Each number is 128 + 32 x the weight over its row's rms, rounded and kept within 0 to 255. Layers, rows and columns count from 0. Numbers have three digits each. The size before them is the row's rms in percent of the matrix's.

# layer 5 MLP gate, 4608x768, rms 0.0888, rows 4067-4115, columns 288-383
082:115111146122179167168137132126140130137105102115117145120139130086107172111162190135087137142093154154136130054108072151106085097165163104052148078151099110134094170134122042115105137156154164092139197123118146150128141144175167182104111113119148134122079110168127138152115165098156171130
098:180124156160051080134060136145203145079070148141107112164096111126147142114149147108095133169140193123060173135082149117226134170107100126204104185142121134159137114150120132086151124037140165085154103077130137109170112166124168170157117095127121093072150136099174134165188159156080133060
107:151089106134138120111157106114139154070112094135099146052110142156140122104135127070141128151090122115141146132119130114096142108135119107118205138157184109132154149103177143129096061102098169147140150141110147131150138140067159192096122088141200086169125128160147058155108107137091157086
089:097119188142105156127167158125153137166163097148099117095160121117085075124103122103145123173147125138090104138109108088104127191162124151170148083109113163104133098107154129131114114176083137172102123111093093109131081173113113172127123185079117110158117120118139138127131175113126126112
108:156083124118163160173157165134153133167119136131114106140145114174075150116110140179118122158091165134089200121133122152166098132134090102113115078156126156160153057127213127084147132088166114128101086109135105139169095129087098107131181136122134151188130175081158112158194092139171142069
074:113060132112169067100179089135120167154120130120163161163066125163099115157125141182149107127105094108093037153096118080101078149128109150162110152091112117128135061157120141120141085124219128095210167122098212121160119088123159154143144105185077090131149137138163145136104141159091105112
089:133113048155179093137145124113141147100083150076150140149119098147117085101180172167150183114172108117141059207108203129114068108106111135083112121114139142121136132151201142136138140090139141159070119127049147084136075139110073137202120142158153116110100138171125112125132130147201180126
110:153066107155129122130135185093144118166142136075121154143085146087117078105127157085098142130163143152129095193116136150119099136102157105131072119095171143141109129086174140070128168148109127112158155119102137165131091163089181108073102146120091160139138167102130116111094139174087150133
106:114123103123098112182143172148098061097149107106083139153144092106198125134132153057148140119109142088155085121162144141108140149147135110107116081139154172072082083105061160066147131099130141107176091155085146143104071127187114112112183147134152094142121132102182071152047117117172126082
105:085146157104117118134123134136114176081142092176147132100143137076195125141087114126127202098146114161156147111094156109204126084077137141144176158005135131168112106092156120146145091139100136189117114182190104142186153143162138055156147192131148121137089152178119126075184103160135233055
112:148110147155123087128145159184116189159147114111163139102120142156075094141131134156113166079167179100158162110132158208176112120104195108121103154167138235105118144129112121126161129183129098138159092128077118148139104104107174150059131113133142073112122127169133173164150145149066159066
100:130094134109087112093136096139116099137084109116145096145127146140126113126111152126120114052160121126107119098119120213174120147116117150124153155125152124154134160124095113073071149181124057119044168104124050121128110115133137106203147143143119130116176104159110090109172170095101190105
114:094130152081117135118141143176125176148167110101089095142142201151122114103173105173131161102139160094143084133102085122046144048100166131162097132147105079087114158125135140109080118123148135163140130099111121148110139116169152155145135127140129105121146131058203101180117077035117159118
085:121148161133118189164171098036105154094066132135117145057152123120087115144086127100160123148148177140125088137134135073134102164111183147134142122119138087097114085120162100185191119171090137117144173100123166081188108121074102189173116131152068167096158110073086113110155129164110165142
105:125164154166140152157137129111113112153132109112169076080118131091105118118112087144121138179096153172105140164134148137098133131138126145181155161158084111161103076135173148127120129179117152101148148140131122118158099107160128154075147114130144182077157132132121164143099114114157091119
070:168163141176138173161131128102119171157162195166183149112185115078135089098132093218129152141104108198075120094058152163121210173116179139098130150104129184077122186141136135047152098145164085111127085150156092169097092146144134088120108127114248140152144146122127111156133101072135129180
108:150104153206124122159205153189114097166163143103136123068134160125108105185130158102152132049088093149140135099083125132139103167123125115171165089203125125156142097146138109127127119098111111152151136166141122174201140139113107112172131105155179084069067141144116095128115164133146166115
102:096116115161148145185074092115114128162114130110125136146127093139124103073165136196158149116130102161150121037167104146098131176114137092123127129134155080146146158158125185086143079126151156161111063164158090150106115110156122134104149144149121154116146161123125123169146063147137156064
107:174161177102120143138112178098158113115126151151071107057109152113113125122108137158155160091105111102153098104147174138111160127085162106166119074145073144137156121097109127114198148208151117129124062087116133143129152177094138152108143126115106172156111122141101103162091094139108140054
120:146146106091142104146102116170143118101184094216135091144149087148146096115123117118155065121099155091222118079113143100112099160091160125118168144083115114159179143124173159111114124080116176099077166177078173155129178112092144159109182129108071160133183158130108198134137148126073150065
098:164155102132066090116124171175108111139174164141082100113141104090167111104097143135164109076147138158113098142143138136118135081103079048156140119113096154110065171162083116133199141126178068122127243140135147109134141146135123186108164170154202083153162136113077121112105146119154107170
116:153126107133126102116123134132136167168103162154087114155134114179190125099120119136171117115134129128125167085099181112101098098073098149101138140126144094133173058108078098081149099120113122114093108108216143146124200199169107148142094161064196119082092122065108173081192084148116110125
079:163101098135168037092154149175107125113087120066102140125142080147070138123109102087151130076130109208182127126093132122116117129130108157149145177135133124065185085172092108153111182116077145198125145120135124155149136133150198116170093126120107102111162123148148095115136123123131116126
087:143168095105114053125140067098167164214182131109115143144162122069152117171225166128134109165129153129128168108124113155086085130117119132095180142144117151131136069116135180089147120131142090129107165123097151152130118078133116151173145101084136194134161114154054129162125144146118109122
051:093149106109159131084097143141166099210095143113181143156158110118136132127109054129106156138099105110057134100091129103171132159166191087121143178129112110118080103147100073071117055090115105137174096126139173114090099157078149076183114130108124125112106123107060073132094117096102201139
118:207125147148157092095114116118170163117148112113140139173095163079140105168128116135104123132082083117119155164118102142125136134124122111187122156156083134107111152082112086144171111085130121109146178116104129185119074137125088102174164186138104173145114132138102114121150121122088146083
098:099210130080153125080126088108129140161109077135147132148156122147120153089115129107129072155157089163160157131163183037111082111161128140162113121153102183134064154137129132159095120156096083131127120107106184110114122132136144116101145177070117123131107132059122129139144146191101098115
089:088102162090164074109188170113122118147135131122156143170145116083170141160152128134146194135180096107160045090177156128140106158174086119115166144167071117112114140125173089206094119142173151136071105120142118118141103178147138082102187122138067138110110107121114086141105137129088151090
082:170160137077159131103175171098136107104130153120111146039166119110131106123123090174157139113111138117104147136139070079181126132107097152162160107101176155158082144137131103076126125079071200158109143171094059139163114119197141117111123106185154107149103160136143112067107125190122125091
044:057131073142075088127102110136096096166114081123112120115118157132128172144135162114098099133080088111075148164157138119114128113123130148118129127084112187144207120095155079126159177149143069139113180141165104104116135099154078055099163109166134103137150139176083055127084162129130104165
090:155098112151124123127101140108139123136107145167169083133144133140130096053121119166159095148177142103075104133111105137068195117143160118175164093140137126133173115135134106150173132130101102127124103119185131105135140153109123141110095173201120123104118111129148158149155136135088083111
084:125102140119099117140100129103101156111107127161120140108140165149155076038115165153147112104111182196092179109131097156159101146125118121173124087173159185117083090071087160101120087162156148134148131145118108097108163165153090131150130151139115155039124126125102122114169110100102151146
085:180056140172125129072204124135151052154131149158131118116173064150114149163173140062171137105106117142113103087150090121130143131087138116174130113085107198171095131167152124122138169079152158141112129098126179147074154159118126114139154103097118117100125156131149170128103145142164051042
091:146140136160078148114143111182098135104106161171125140071097144167152147113109133192097125096129176137152087090142117122166178145104088110111107122114125144112077083182087127147113094088087132108084141081133144155138150172144168152137171059078123146160178158064039142152162109074165154128
108:081099123138157130124059090150078138151119095183150139129114140125146123145162078151100133134144129065136154139091131128130131173120107147093123139144145067062074123084146204054171105119109177138088146162131164151090106079098158164143204111119126178074175083101186079148172125135080112162
053:187147165145093144177146168114157065149134141067116115155181113130109163144107147089152100151107140112138110102174107109097162103106137173121161175109149063140145119152136192121124116114102102094083164103111122115130142145081068108132098092057209125134138093162078145076079140090113106170
114:201133093169109157135128126141115177119137143108093140099169151102107103076167076148149190122138098188140138150154126125105190139108088099129129156145151104160072117128095231108149144111143160147135125148153179105139153143159109122103093128159103143107145115210064114209084133068146106109
119:145092137135143113081164073126098120100119105115070130122109109154190136096101105133115120110121130127096145159166075095106144128108089174132154092164190152052127105097103128143156129129143132139108102078142107151136146120137130093165145070093164123123197123125167153113105123108136122111
100:086144132135101101137059075142151143194146141186219109174118119111135134176084174146108093174180095138143121089076116141140146119140138186137158091154085113131114115099146042156159180119120126132107112136070140149122076188127116102146106079135107064092195124113128094165196148140096138156
093:167120096125132072131143106139168128136141155112130117108148082122152177123122146117091103099148167169157145131078135119150100123090083143165123148139114174048127126119157131178130107115115136148088096110146137155187127154133157101123179126080144147126127136140081158127131146111165152031
112:198119176173152102101133163113123091152127130155160138118158168126125137082156104159122083108139195166149146146133105110084107122092177136173180129105106094139122144086043182151100133130097139125100122147130135143163181141152160105180144123094125126152156111114202111123116123171109123114
066:098124129104116096158203076157112062149184143166152173149101176159071068139150122134106096172088110079127155143131118109169113151155124165102141135143140164118158075132146126127127116209154081148059155125142130121153142185150083153122149091156159075113154118098187163119111146101129137156
048:161121123188174105109130117164069146100114157183123106108100115133127105143130093110074168134123175101098148127083127099112102145069112116099193112119136140114100112137092123116112112128137096130086166104129136109120063169123096097128092186119140104099121133098108118101083160129121116127
121:103105113116154136140112154125119092134165141132110110138160202145167140098087086083097245179117093100100136120101112099097125179109143109138114115173133172088084159139142170143078112141130093146133162098138143102116111132103127135073167102158125137068131096171116151140084137190133145060
115:119133144142138125157123126161187131105116144178122090072144125151127110078105070147157160107181117179157153150139093169096097115143109117138186154142160109126105145083080108182085125120131140144117134099128091124137146101114145096110179102098138110105114144150147138135151197112103116145
125:169143111086129100193132146160133147211158195134144093163168133062175111119067166135189117123112136067189115101083092077130118155089079091130033096150156174085160161156105153145146100125093138126179077139131123173134120052095118109114071158153151080170103145185177173122138128079103130145
060:144130100113179104129085139139128100101106181096112112059091125136119126108118077150070100130131146119125094150098121081111175126163184154138127175153099119109160116168146133185127081161143157109114151136146116147189113152143137115199114114102175049138122077153097106158127122131138088148
063:099206157172142088224114105114139129086114126092115158130115116199054163128107149100147181110146176141127074158110075184200114153171135135153125086124145151131159120121065077138148117069131162157143091162090154125104154136128122139116126142140105113170121092174159144184195090102136191087
045:166140123105123223130137126143150139125077144133131131141131157170153099173072146169159143139126167120145092125200168070108161045103101172107122176124102145087151129102119152120099070143086133122149166116156163131111071148165090097103169123098146119148100151156119079184138132127108142121
# layer 5 MLP up, 4608x768, rms 0.0927, rows 4067-4114, columns 288-383
081:137107126173160143131099089156130127123141159136114100173131150052120144107151082148076155104149142148107126077172166133145119139177184101078164103092119161097153130126087097150126102138146131137068157140124110235110084066171114116133148128132146135109121093122129119125125089091202187080
102:109165117080117145098178078186142042155117117111169156116112132130133127154140126073140098114208153078118144164100099144175144133138092118067156143067146135100138094131171117153095175107128148110118084194109099176141081140121137162129152161196055112133076082108108117096153122143117065161
108:100125173181139165122151163149146144128089110164120193130181162133091132121163151072152103106081096174100136219100152127126119077090118120171082141143147169105113172113097112189090111152131160138121115156168207119139090141063107139106158113161065108110112102131144155097085122120151127128
094:124143157141083132122084122116176162112141099165106137103129089071164168136125137095144149134173136085138103143100120128121107085133087151108098111129119109095142119136130139158195122111106174142183059150116133163135108160175095113141107084111153116146129084104160110161123136090072136151
104:156132085123155133105145151118165112124160137158130099152117102109153080052070110140097161161119163163133134187169087129107140172125084156085130100144157149108145138086144118095152127124169070022123176132153110135108060136151099085081112124102148145139079145167190120165156179144109110128
075:137172161133107148143082115085155114111133108123101155131155153157134160134173162106144181086136163157122165124143135200111197091173173129144117108114087145100102178150117127117171153185116114168150122157087063123140169126131062085088147121158193148119097120133106098145172132110161105163
091:133157106193167081115214095164105165117097132102113181121079142174095127176162141104112166098177123154087076181125155143166137135118153090136100089136120164107137136140166127179099137088079076151104135118064115097143123126100098140181163144150172138136076162162129139190099089151132140137
110:100090118177123146157099131135110103136121154130136125099131160140083108088085094111190152110126130163126093128118118133178161160044113174142088117144114153101111120083084100109181098102114129128119180099102144133135121184180162103107161214147084155202082141114137138100117138105175160152
106:155156102112089177123080100198048095129089137126099119154144142104157094139129100077160138100107161085145104108163099179175168089151121129154178091120106151174115184065078118091110124128066130132118144123135155126176161182120177142141166159074168144150057154107184055128106105134149195124
101:070128129171135175101151190115104126168058109120186123137119110145112155077111114105155078122134151169104154109101086134188081050154088115090148092110144107047178131177122160144147108125132146124104079124111112118108147095110141163147150112112055153027137174156144087093148090167096125163
113:099135182126156055166097187124113122135141124106134082145166150128182092107129184158044093103079128092108150144163176156146124112103156111116171117206116183139107194102107116077131146129061093159124099128143182160124155114098189098144115099111110109175166164148148142099101157103112135141
105:167106158148112123096142111108092099140114106142150164141100112118126137103087175132109101127131165124122104122142093091114095114117081162169142162139117132114157182144137161113084153120097131149109204154118090068132164067134133164184108121116102084135110088119121119142119165135130237100
110:137088104179178144096125135155132130092099078110096157135140159119134131147086147148165173132155130086117148098178166133101095093150135142205086129148081142207146115158067150103140102073131127169158125120119131136173148110112105162115147151162137136092103180079147130170079072083121121152
083:087143146085122132098145082151143114164124102091128113115160171148143168135151106142114052080144129162162128114137096142194151112142115158079115128131113145130143157116139153149110120064134089089137098108148099115124088168135106133149114072096142073133110071101127122155096166072203069142
102:122150099163174150130146173155128097175108120132132124168111129110126109154127107135128132143082091185115139156128127118110110121130142171165115143173081112135120144174161119088135067207064120151141115177137119145112132137164121105084092099124151123161125112093144181113151071127138105101
076:179124130146143102090122093146141137080191156192112144093143123074195135118162126142133089111094095099124133146146232119102118148081137203149111142136185122179127129075138099100179125089148143123145086165127145131087114160166122097175134117097186119115145097086125125167166106090142166057
110:157134154110141095157104170161126096071080128174110157113129161150033133121138111136109132077132098142137194130172083127187160091113131104160070131210108071195100060165094162111163126197082154164135079132156135168126137165147107139086115143176070109134107103128075163157134152098080115168
111:142163187085113170156150122160124093153144145178124143109107113080111105206150104045117110134143162162180137124113180126103169139102113113102171092144123149124115110112138158124185156154130127066071170043119027093068174128151112116132117096090088077148119114089134155138159196125114102100
111:091094143053136109121199109195140141086135097096089138166136182199141147113144112151024090084127090144131108119104103108045155120083199185128152142150145155142164060158188139185117143125150150107102131170154159131109049114094110130091163080224109128161149151149126170075108123091120159147
114:076078148139146104123117091086126171097081168138206148151053130125154128122147134066092171154119163076121075118207126106069045086157106119158093156083167128110178159165100149075172140098169189138094168110105128143137146153142095123131171192162117165147136102166192154222156123105131126161
093:169133102130098113160108154202126124141110163082135166120067154169158094124118175117140100072109031169101107084188146096235136095153135119141154112143157100086086128110114163090123161106147141129166162147036140107117134076120149171184086095126138094098151132107106155045148143103158144136
110:192093141129142074162114133124208133173117135113079123103117088138087067129052098191152201155132106078118167099135190162153191158137105121108156112151123052151165122097117162080127137076110102137082161180138129119114189090134072146128135049144170130136184178129076141115086166145093079049
089:145116088160144103142152097170094094130078142065134129169086156085095162153188151105165107109154112163159149182108010164168194159137101147117146154166121104129146129138123181098163117108092166136146136191099150152111162141104176170168155175245140101161140161106108135122090093120094113137
088:125100197148073169140128130148044079124142030111159052091171119102151179156095137108143176129143088104068095119158088139186137116102106123135201127111165168142156135134108073110137105118090119132126107113147117111159097100147101185100127140134130104090172121173139100169075181117084212167
051:145120071147146200152167092138183113141100105089139146105180140137139068061172098118091134085141084136063142195142116149132108165166096131118129082169124159078139167071110119087124155090174127158112149128096137162116140149075113095159142116109129129113136106081090068203083097143196127140
113:129106134116116141179142086112163088163094123145151141154154128136108142051167157055083119169113131135144088142145118107100130146121140088118070133115142158059126127147055171176088120121128133089124109093107095139133127122198190047149209086139126159103148064140208108109070128151154080148
094:126075150179159144135157196134158155138134114190142117166173150167117103096158127184107187150138143095139119169137145119115144133114111155135119151111122145125120175166163141140099098097147061054085172154113083126112084093092163148117152177083105142106130120135165103125088097145119132131
092:094107136148167080102187107160127117103167103145100141203121111071094119148157023108115171149116150108083095178150175166101125095157139146134195122117123083137118151170135186150131089112183161138100081121074083140179097159069154157101093116071066188113072153131124108164135127135130148154
081:119137170182092106180039113091141134146113081100076096143134141095133155082158105121089111127080087137115119107130123108112155093137055112143131141127134090114151133131154154209163133161163113069098111127094176154130166117097147153193095174046153152152129157154139156133144197107158150129
045:127102103129128109137085105127114110159117126162179060157100103137104159150031122182083145132099210135184160129123194155177170119093153111130140125185128133149120148146200090152105168133183129103145106137123108125067210141154121142146131115158171135101138155139068146126120160140084125135
097:120166163083134121069145091153105167133165130140090144094126132101118119170073205104102130076100134128146159122143139113163102155115090113169155197115133167105058187098106144112119157176135201177139135104151159109111142110145157144091114096102118143103099136141091116128171104115158110165
083:127049117071142130126083173139145179072130133213088091053130163090132127085135117121106125163121134117118174107116091125068123142158192056114127128145127128116092118135145145162065085131112126146159125169152121143075130125141091120119081173123164138173126074150127160152080127105146209123
091:228135144145188155088152173125139064187200215181097118134156115122109142125131118123117164135130128090133075172094171167097119209114150169155137143048135086050114134109152143160138185145125104178133121083138169099148166161157097102117119126134086083090110160140209096081211096091093135097
097:155126097152148149082117097139120197132169153074080165113200106149095115158124136156130131195117134158163110120210091129097097160132143064144110132144094149087138148083171105175085138099160170100107149094138115097137157113164142147113047128102125146143176155102099090158135165156155167146
101:121090092155147156107134118074160102097121127151109093128159050129216171127145128132137137085185125142101112071141072146057158124127176061091159102111161077156120103126139095138101138134141148177121089148134148097136209119166083104141107123095114179124148109133161090142136119158099156215
059:104146131123122082133039101065063170132146109113141138119150194140121072114168082075092115116164132099118133135161132158159090159098091148107101074107136094149155106102119121193104079165090130111073118147138131151116123081154118134131165109072090168120154136158141131132083165132115128093
108:082147181152123129152100148119138129195119123127099153164033170064109126161124137157168078108083170143146138149108181188085100076102137165152126205102068167103158132108168087136142131141128123084118026107175115125060090160129129119119131157139160135150132160100147141082111159177121103127
116:135133069076107162124106107178068139104130092192115123135117148134120155095090148120130085081106111100105141158167111131109105078124141148119140091108130085083110124134128155120118109128152097120073097082187129183116106146151085121127141111194052115092127099156152165073202108099086106108
103:106145123075086119172121094124161116195168126200146109144142112140103156181098156115063154153100208161094068115113117127142099133135129084138132133148161088123102123162173127179157136090109139074092211159061118148105127118130165143159113072153113153134141143080081171156155107145094103136
093:100214133115152095139116095149151107088170098135127150119133137157177139164149164125137117143168133117132086132174096085057142188089141108159071137149136121166100121089130124115139155093108144169121114090093152134106133141140127205083150170140080140186119151078150169140145056149105155038
111:123125151117170107146082101157115186125156128162145134110129097117095163144211169164151114114109034138128105135128127177089177154127146093145142086173164150118128136146174117075179085148093116108125154130181103100102078116153158142113149090105132088090131103105159126111133127133056136130
070:079048116081141093124118106155118151125033103119124120078147067120134150120106130137123211184177171150153118112168130137152147131121140115103078094070143089141111087115131148099073193129075091069179109153114098173134136097151099121151146128105180138104122105159160160110049114193132104097
038:155153137163145150127087110168055118100101189134073133138158141088160106161122115111088073145167225075143133117076121109090101108110103103099167127097140120119157105118102115117138077128118126164139157084109178124158115146145130089091120126096158073126107128061110126124080157077143120131
118:137148177124166064113173129126129106114131174136120098148104104129134154119152139074091138141097188151140117111145097051112161140076126111104082136159099171181117145115233156126119109180172132072147107102141137088137103117141126144103132087165150110169122123173167061099112143105161107090
115:136131105135067133162101114109210159068111071077119127149178141102142132133144123072182094130106129062180131079129135131169109122098144116131090082073075161080107139126150133133124113084121043136089111121119180163143101087093154128122127197140148150088129098107097115166100094154111180147
123:168114152157076138142146078118114164214173160080166131181096144118122178128110116058139125180093176104178157116108125104118130134176171108102105130111127156122188151099122145089082105135094128130119121168081142153141185113127133122151120154139099117046121071094138139133188174051082141196
061:164170109086170130109115126152091165143140103147062124112090119142181164105115238144082101149103160113112122223162123104129126138163127094160130132119134100137107101136147151121127172075138131188140070111150141132141212107121143193152130199169141138115075136175143117116110100126101141151
067:106137061150124111145157143137050164107106136140129140120058151129111094190171081106124155125091125085166104174178058131158103124123120133107113107068158142156211133078109047103106087123136156225132142132109158115133097086147165120127139178095154136123137124130113149167160110103113164110
# layer 5 MLP down (transposed), 4608x768, rms 0.0355, rows 4067-4114, columns 288-383
083:153159160140157091108142136081133106129208139119134171178096132109129088151161127138064124188166147188147153117095112073142178129069151123106142117159093141099106112176103138145094056098148084149128138167160165179078142076126124163103128139089185059103159162108107140189113205104107145181
100:100132090123163178174099124151160124219169093124140119039116130205063091134109125141115128121136158117185156085102087156143146079155149149107146154050105104106094130104142133148137162129147118132076093145128119184054081124133155136185157120170099182176111132093102124154141123136117137163
105:131130161120098137154121107119130134105120095132097076131102133175070149160151086145082120187107195181130155162119202089155193139177159202165136144189152131079097117120089160154132087166116165119082124122091133161129108108085117102137163139118147113132158132100128089085089133072160117113
092:081132180088137150177121125108141101115093067186121124089088089117139169138074104112148129132176150158141105161125159137125115103124135138155140111185131018147160128172085099143133135128124135173106141142140122150069086173179152123104126087148065154120170120147099069091066144088086164145
106:191175119123105124088101142098096161138140132124116151186113108143193129096136097046166125088076147070142180092106125123144120128092127138164147143094048137182133085048142102097140116108131129173099149180107113170109127136024094142180087204136143145106112127095087127096130137128119184140
079:081137043127141197131057078140166128088168183117119139057135102111143130110145111106125098019115101114143101093127140103153127107067156066178145135048057135076118139147131164110176153076129120145146106136140081177125135168142156145075124135122148135126054074151116129104178103127125122094
092:152181110163086118132121135107140049083092086121124143112135120119165120084130171146175170089136123135145166124136189133091084108170121156101087128147111165182158157109116110129112148100090145167101160156134118128118115185140113155135152120154126137083139113105149154081121146163149157152
104:126125115105126082127158128151123109129103134161149084149105161115119157193133147197116087150090104127096117080164093109105088109115088130110114124153143059123153181157126185085116129028142092165097197159107151176188124104111089179119164136149055159138142176134108104143120065122138142083
101:110103159160116100195117195127106135141080113152129161122143096159139119108126129104121160128129134112176151143131141072180091123144112134141106146144153118141219124102141137164130148124099108153112101108086132119140093101106132092130169144140086139151095098097107116137178120106043152187
102:208131131095041138128147096066108128147087138092087153171164111192096128196099136183112113078138170154148067085100154136106136179124138088148140112143090082163115132104114111131120103102141112098192132112099061113127053127157132131121137052094133140228098146096122180165103163113139129104
111:152173130099126091114155112108154164144176087134157096133145128101151126126133111101130087155143063181127148068173141122147099105139059142144099100166151129104120102179068142104137144172066110146070156171123151071157070091108057123122169119102115195126120109073132109126121159111094148116
100:095089099104150123111129113131076120198103154079114167117125130109164173180117128115114086184140073174140082092116155107136114091130148132176091126095105109139140133118107110099160060218132186171102110124105157152160185134109108134146159160140114163069148144184143121088108184135118161150
112:098111158103086118101164143156099150152054120137104110129152113156182092075081124108156114123121109157092128142143156075172194087147150137139074032093104152133086197086107110098144115143120140172140085117122108138192120114101118131156126084175173137125128150128180146232135119109143125140
085:194120161148144102202095074138083124151112171077114147159114096135106103145164062159101083136152000158159165139133106139176165131084162147140099085124089146140108144130106156130095142122160159108130162126083133108111118170140156116175097123127154097115122159167132177163128167114109091112
107:177165102166129165102195189126187134127080098143155093147145152108136110149116122151104184144173098133159177140083150115110099137154115105171112146127155158122155103077147157122217139096148155169109142166128167151127090106121134082151124107139123137124112083169029145100093098130122120107
076:141165127142128146107132136157171075099124074118097171123170151126100099087137106152120126104130092118131106128111179151068098107122176135095135101130103105124165122135099150195124121103103142107186097081108150179104165195126165074091110107136198161167175075129075113156146135090144128161
109:119138116068101129118114086151104124083165127094137176100112163154148128087071104109139147063112162154124125171182080097131123158158170149125101153128119163102126136142078140134131095110095142174135158128072204094192116163163108107113083165140132081139109096132134187139095100052117114107
102:105147129146150131054101140174116133134082102122138131108068129080158126142147176072161143119113141106108123208095147133137214085106147161126115140133156133111134138130144118174164150144196148129093149209081134161147152051120167181111123062085078109121129090153062096145155113101177084076
113:129123155061134133125128147141153144110120138150108117124197101121130133141139140118148152061078158099093157123150140093130142063069093169166100159188102137158069138137116130112048128098118098047098067099124109103077118104124132097108123129127135118179129136218127090126118194118151090102
117:113119109065183222065100111143152182168118170115116096165111095117058153093144148117066145141156082165154094145082139125119153140133161126180069139136181088108163110128116147127085132103112136119128113120065123156135173029112231119152121132126137051148130102139127100050109126083086105134
096:090094125161127157081109097206116080087188091059092075145148126180141121106125081140137136109135114143161135174114145118134114144158142118116155160160130090149171109119080137110121081127111112181152108142126120167144146171047144114158099131107153099079132153160109114129144176158136127255
110:095066139092142117173175146127152111113119142109126087134100178114127094117084118155133160157160078083101125110134116154151160133042073068121110061192127102086171150124137126133115097146069150125136107119154160088167167113127090150108107125138152145126041158079110143109117155121112099118
086:094131127136121132076113131186125092177114091069076113081121131088064136111178111120121096137132057115115166147134112080116136171101088138176093079149105130107147198132109130087137139112117143107102137127104063114102137127107170147083155076158104119146148126147077093145130163089108132104
090:110112185096124137172118112112060097103135142120140122134068126159109108224116083114157127145136114096111112114101066184099132163111172108059131121091170181113107172132106119081170212154133113141096141135128086145136170117137182121114177143118120115154147137118119158133152127164123153128
053:094160122119122146145104159101123163115152159127172140098124194115141112172153130127139182159091129107205122053169152131159079158162148132137133153166094151143076131162034187162121157115092124142089140089176209078121127079070137129116096101129124111192129090115125122062117123139126135111
117:098136090157155124138119168089108089165134164152095134150107105129132145097128116106122126109161090163174127136194187097166139191130137165087095111146084092135093129078159129132067206111153074073100125152163114123097175121120129104142100108128093124127134135096109147112152122121124123126
099:109127135130161117070186104120140162125197115147081148116089084065064122104107133076153113127062090119106148131152155120166100131150118147096114112100099162144170093135124045206129132138078109114128158138186149147105140161057169142138098201069141119106091106128194142148107134203130096163
092:106083108084167124195107132159113135094146119132074140130166096047176135133172116100095184088126127114131158120124105206144163145103161134199188146088160110164125187103114117142151108181110132136066096165151099162158083064092142117132126128136097115120096130057141165153162135116169134174
087:145115099105181103118106155127118114126123173186076218159149080156151098139157136144076204097126080212180093120158130125159117165151160133132085113127123160176106118167125131179130111155152145105112084169079086082163086136123157145158101076105116146150101112175131159140112092058147184082
044:119114117154111109177104190133119121141139129165073123188146142145195139118123174148087108121119144175143110093128169147155080137144153144115114143149096132180169184141083135136101141172151040145119145134149128094090149117046153163157173166081171127097162121109099092062131133128163150143
097:104112087142127114166113140151096061152151085114151083155150083103117088071063114126155166141116122156129087123121124160123128149112124151097107111135173114140164145142060103179108083085082111126141083074126097113133111108141072139141207156101108091132140139151138143145126143077152140120
083:098237091111177134108150122035130114110157164102129113136155107144113129162124115139152105102144114124053093089152113116132088101155087161125146147150129154204161180188119134123108165021092135115145105139097165099100156112154173098110170117118114128149108151105101143131118111142154109140
089:187097071093083144108155168126159087119154153145143149084156118115090127153153117078107166129103048176165114180155147122144093149211154085144150147151097118136137096138125059127129178087183122124157187157130147116137143140114091119132137163105110137144127121091135076147129151096037115168
092:149075116095112123090139116112146117156112098159065123143075191036081137050145110112153112078093139126067197142134133142170129078128070220123087061117162109142124189158165142187163152126155120139128182171090122119183199116174141134135113108145102093140081155154181140087130076116128079032
100:164143116173138075135119121141100174140102130085187080144135106135118129151124091134077119174078172181156146166173146147188069155176080081150071126177144135095128125172100140071121139066129072072104173127084070138116081120126154123157130105134121124101114166138175171143131139128177085102
055:131114089171158067081105056148142087100078109082155113103166154143104123117184059110090082118133132121106138096187203025176130097105123140066158119141112152091098130129090164153143068115133131074158137122138158197088108122168181101175146151090105203158106104124121139105131127104176124124
117:152109186126108138146147118117099159190139112200116151117091136072075087197160129172084120133133095142132133107133089134067137095119134103101117177110138123163130106097136108136140191140139137089124124082149069136124080151124161134156111077110103181063154163133174100154094200138183161141
117:105128116052118125176170167124153126106146107110173165133106177145135108116127199116137138150115145133086123134105162164134110130134114157094114131154122110108164100138151126142108094103098149151097105141120124105144143163171141144121116130113149119100121117116116181125147091146161150135
107:131089115191117100156121104179146081189137116116188140110148122113071126205146151175113103180131146176222106098126116115113152068126118083057149158155185086149063126172148127117105091090112088127161155170074064182117146126172136100091118137144123119123214106139133125146137148167136147120
092:127121120113123135137077154202156092115168096160115162147125090146139124140118042165116159144195154082129067143107120105083200140135109129135096107135122161103174121124188154048144139123156116185121150135175142114142083118174116159166109118186117113110220168164162086163054121151141097165
109:165131114106113113173116120098064153106103150185198095105121088156136130122110067106128164105142070195109117096103178170083176146096156042108181093217109105189117164102166160130083132211099098123114136122129067155138197185121167110170055152133148162123135136100144160093149066156065086213
070:110120075139092144116152140132175094110076142141154112177118205115091193142122138144157191141135177118116161178068138105109117037117138101083141116121102089161099144161177164135084078113177122091089161080152111068119142145135088105173161081146145141158119123158121094067099103081149106105
046:114145166126123157073116150064125154154153104107124136139128139056121129173178082137158116093141094136141117159113160170079167088144129113179109096179169090109153120199113108104135088141148126149168096087130138147170156060098177185132168128078133126181177087145096133157172144137135115153
117:142165127142137133104138167099144139151074088199125172171140104104154168057121126101083174136150130089127138116140121110142145135154142161087113134152081113148053090131137141127122098164104107135104126168159123146142125101154128095159105095121168127142095169165117151171175145182193123110
107:120110097112181156156066096138106154164109174090137109136191130142151173164148106122134147146116083082136090097099109115095101143119154091142155094142135146174095157193174133109164132133164133105108168120131211167151139181142141144188162168117097086094123117122147148135065130141179133125
127:189128130129138155104088096131114151152123094123128138122098154084151096122098092113115115152092104117103131090128098150119129074103115143127111156125137153175073098102107147103136160112125107126132163129133209135157145098165173125154099085108080127168145078119136054167119107168160134184
062:098196142126102102134148092122092110131143148146169161140076106167180093091159085142112101130111140090123098105205149118154085161114097159139098154090103168141084081178144082173020159118115118138124122172110131159108074157142076117160094140122131174161110076154120098166056153122128165141
066:066108125131152142062123143061099134114115213119150116122079127116220153110127072193138149088087133125119140079101076140144167193080075177126086183126194114083143144111096151161106141134103037122094137172168106083125070154096149141139122071107160120148144119118193169093148127106110140138